config = dict(
    n_layer=13,
    d_model=384,
    n_head=3,
    n_kv_head=1,
    head_dim=128,
    d_mlp=768,
    vocab_size=3612,
    activation='swiglu',
    norm='rmsnorm',
    norm_place='pre',
    norm_eps=1e-05,
    positions='rope',
    rope_base=1000000.0,
    rope_fraction=1.0,
    qk_norm=False,
    attn_scale=0.0884,
    bias='none',
    tie_embeddings=False,
    parallel_block=False,
    init='normal',
    init_std_qkv=0.0232,
    init_std_o=0.0232,
    init_std_up=0.0232,
    init_std_down=0.0,
    init_mimetic=0.5,
    optimizer='muon_variant',
    lr=0.00818,
    beta1=0.93,
    weight_decay=0.0,
    lr_head=0.00428,
    warmup_steps=200,
    schedule='cos',
    final_lr_fraction=0.0,
    batch_tokens=131072,
    seq_len=2048,
    doc_mask=True,
    train_tokens=724600000,
    steps=5529,
    dataset='wikipedia_en',
)
Each number is 500 + 40 x the weight over its row's rms, rounded and kept within 0 to 999. Layers, rows and columns count from 0. Numbers have three digits each. The size before them is the row's rms in percent of the matrix's.

# layer 8 attention output (transposed), 384x384, rms 0.073, rows 104-114,232-241,359-369, columns 0-63
102:516498485525516510562510526527538438502502528480614574495494539514485458507504514498478457485472488471494495580483523507547519529589538493493494434504520537492523482465461486506486482424508516
098:489476502481453503483506499488542517492488437492466581452546552542497463547431503528536556530449461443501509505516522476530533503437502501531486580521537471411439527483548527514533504498476506
101:440516565496507494486540529595490507442481493517567515496456478476546497523523482519549489486495554540521494466455455481535512494503526450524439565473514527441495573483507486501513504446520458
103:526488469465488468424445453518549542474505500508453522511461552462579536441516494553523453490418508565491434476456419503426477503515513428524510511509501476529548491479493489469578436554432574
108:593503584535565503478452491604514477486520507505548528491449466493584471527489526515502494559507582573470473553498430483511506489476503488479481517523476533551430574483485476458408498590498388
109:469569516491463484494482529523418534445531471523589447423480498501483503525420542548507424525470469510457444534477450434502463486442534491501423517458460479480506514498530499522481486465474438
095:538529481460463488456488541453498516511447508515439519457467522491426491504540519505448492512521502461641440485461488527480533499482479556497474488506473549559485486502452485478461525472581503
104:445508456474517444531434496530553488459510456450465423492535487491551435538533501462478479519451580470502484450561521545465544473500486478496490549531454536458563560551487502538522444588513455
104:556520447472455555429471475506504541508502470516534448484503482519422505432514433457531478555531469499471502477493504497509486472425449500486584465485489510493518500508532478465443467502518523
108:470484474538474478505534447551598483536546455452589507537485474535563543554483484476577574488441530477513559478515469493552483498546474534488451526507459431545553473515489495460480529457507556
098:491413500447465459478486556527455465582572453481474470482543530493456505500499458465458510517547526558510528487481408600460513479447542486511536509536475606539537462543491481475448534523512485
105:424487477594480513542433540504526510568556467572438505468439493525443510554455476410510492510502485488467518550480381527482490507415543516487516520503476492437432558573502468529476514516525546
099:469403536513570561552513523496486517450461476508412485427490507477507467520471443551442428432494510479490461502468456545430532574582559456528476449474412514505509469450444539536497515551459480
092:473457543505554504525451492533514500437587482489522464507527457504562460472482575531523495509484520537540422495493400473475468476523535517514491464513499480524579514561482537419461450485569468
097:595529509532543503421406524506502460516562508506545481461563484494460472489538497510498502542496505486525490421525507563503528514525500561422464487426516448573485409593417440496475472425535512
100:457463584497541546513534479522584445511554491500504486439505448543484460477527500492534566519499501454491499523525500485556469530510526565516588497489547464498523507494561539475451519475484546
094:566565577425510523470614414561519566443470501493480447453491514536538582473508462401456454526522474563571474509548508536512599454557520498448468494505526522471470505505471503473538489509511461
097:422511430580497472494563486455481556444488533496525553564542500502504513528547466570474530503460532558523518566511541452516490474496481467478540536489501517483511482522482479539530471539468609
100:501532477487509516481432484402443558544472536556527481508551519473438493541510479474562496492496510494515424482496510439513530531490561501517514440478539556486393563554575461518516485484452560
107:594490502547468410414488542473544471465517505545428515476440453478469547485524481511537493525517541485554490467485547399486493535491535535531544494493489549442464495481499484503546468543570530
095:511543544464518517499467508514491482502492482502459480541454502433507478512448493474496553537513496553406492546560502491490452482493460588489455524490498588468557508490490478412447495544459459
103:523553500506462521557534482512566509577509516523508494531530463579515569543388500512522433532602544474489529491507503466513398506495491567520471505483549537451537445515459478417496449549477438
101:560543500457470479433481488449529416484489456512523512488449502595524529549496478499450493550504418507495457488517450476526548493472469532549468537597506603462512431480537383423490570502446504
097:516534524464552511511520553504495484478530574473537541516539489539452465537520516484487495544531475532522515533464473551581515438497467543497467497536515547502479489509537472475568500488486495
101:502506525513503496429525512523442450523467502555477557495457488498495498440525466478449529502511436563457566509512529522478566529527481508471558547479526550443503527475531442570473574428448533
090:540424486407519504527472479497436578479536519483440529525526509477486471439459568506466474463534555554545518459558509466562532515525573494519582536462482541462553523442497509434527570522477503
096:497508491522494471438504456504438474449579434543464534492541503448502583481438396526487515473491527513466458461527485474445462568524518423571488526443483447533507520525503485545500489456557480
094:484517458489458496526512566459486428561521494518503528590542494523532586547448476573535485559531530472444499507525475476584499481512565567482491483528493448570500471539503466501499563532510514
093:527503541425446443560467499567436522438556497503447496510518486543441476577496510495471475539496478531412546448567474503483503524501472464579503488520549534510493526491478530479502497468553524
092:441475519464460545450569529557502481434510448439535483488541438580421533480465511491515513494449511462510498556500521515489404495500426476430458456546534449467472552492391507531455516517454558
091:519470560413530501461513523546477433492514584505474575547530484476524474568546459493472605542521489496475524479475429500521509504521474540498457498486546523508531492504430472544497455509524495
099:439483526548435521565545523487391574484560554496456520532551455490474534488510433450452512531444505418460469517498541544448490511547439508491570462498488458545577576556447543545486480491461475
# layer 8 attention value, 128x384, rms 0.0791, rows 104-114, columns 0-63
107:491518503530504432501512465524530524498478436489489554497444500530503497448505574379512531558493515486597528530457485479495571526530473465494441446544503505513492501546444504499470525548552456
098:469559555478530544516516522581466485469489529428511449471417466455501497550458445469462506476643511428552476489523485499439606539528423506501449507429426517465472444484538533460451429493495490
098:461468517560470550486542530551529448472499518506594544486452479532529514522528545562483556457457507488483509469544503459499571598576514440497536456521419509510471481493493552434579517460570535
094:547483441510515542521464537510565540482462559456468468465456578461506527423457471527567468456453487534438465440464496410471491447485510504465492539496498475508467518503482428556504542459507460
102:504472473522576415481517477536510483529507492500447499483436511489460460530528489491510497525520501495439493543519472452428495574594446462512524429544540484534488545531580598563419520474495503
098:496546544495493494522501484580488476556487537526502489492493482502466539544487543457498537449510485456534505480528399459500527463494492506453523553463452571470427512522516472495481403462513537
094:518488534579543477566525569515463597540532484521473459518511577485475478554567495453494567587486483514489499533468498474422511577471513394494507551528528507438530493471493447513476483529488473
096:502485514468500529473419553539430545548483525492445546491499480523505514486568503472515484521518530490481491498538526450512513504465482571539541452529557547511458619534455582479500496519436545
102:576476471496481514408445512516474491489467513544480499492498429452493492512508480486525474586483486506482470462497559475498532509495479480519445526460546462493514483476463499429496492488555493
103:534489520511439594526541542461488449515502512463518494543527548513577561513445523459452627551557463482445501475449597500443508545480501565491503464531414506472503602485560459455450514481552560
103:524479471520551492480492567537491485510450479496489467423556475526498494460534433506474528526456568493496431492473444451510460541527465496512418533444595564486499487470462476494507475517496451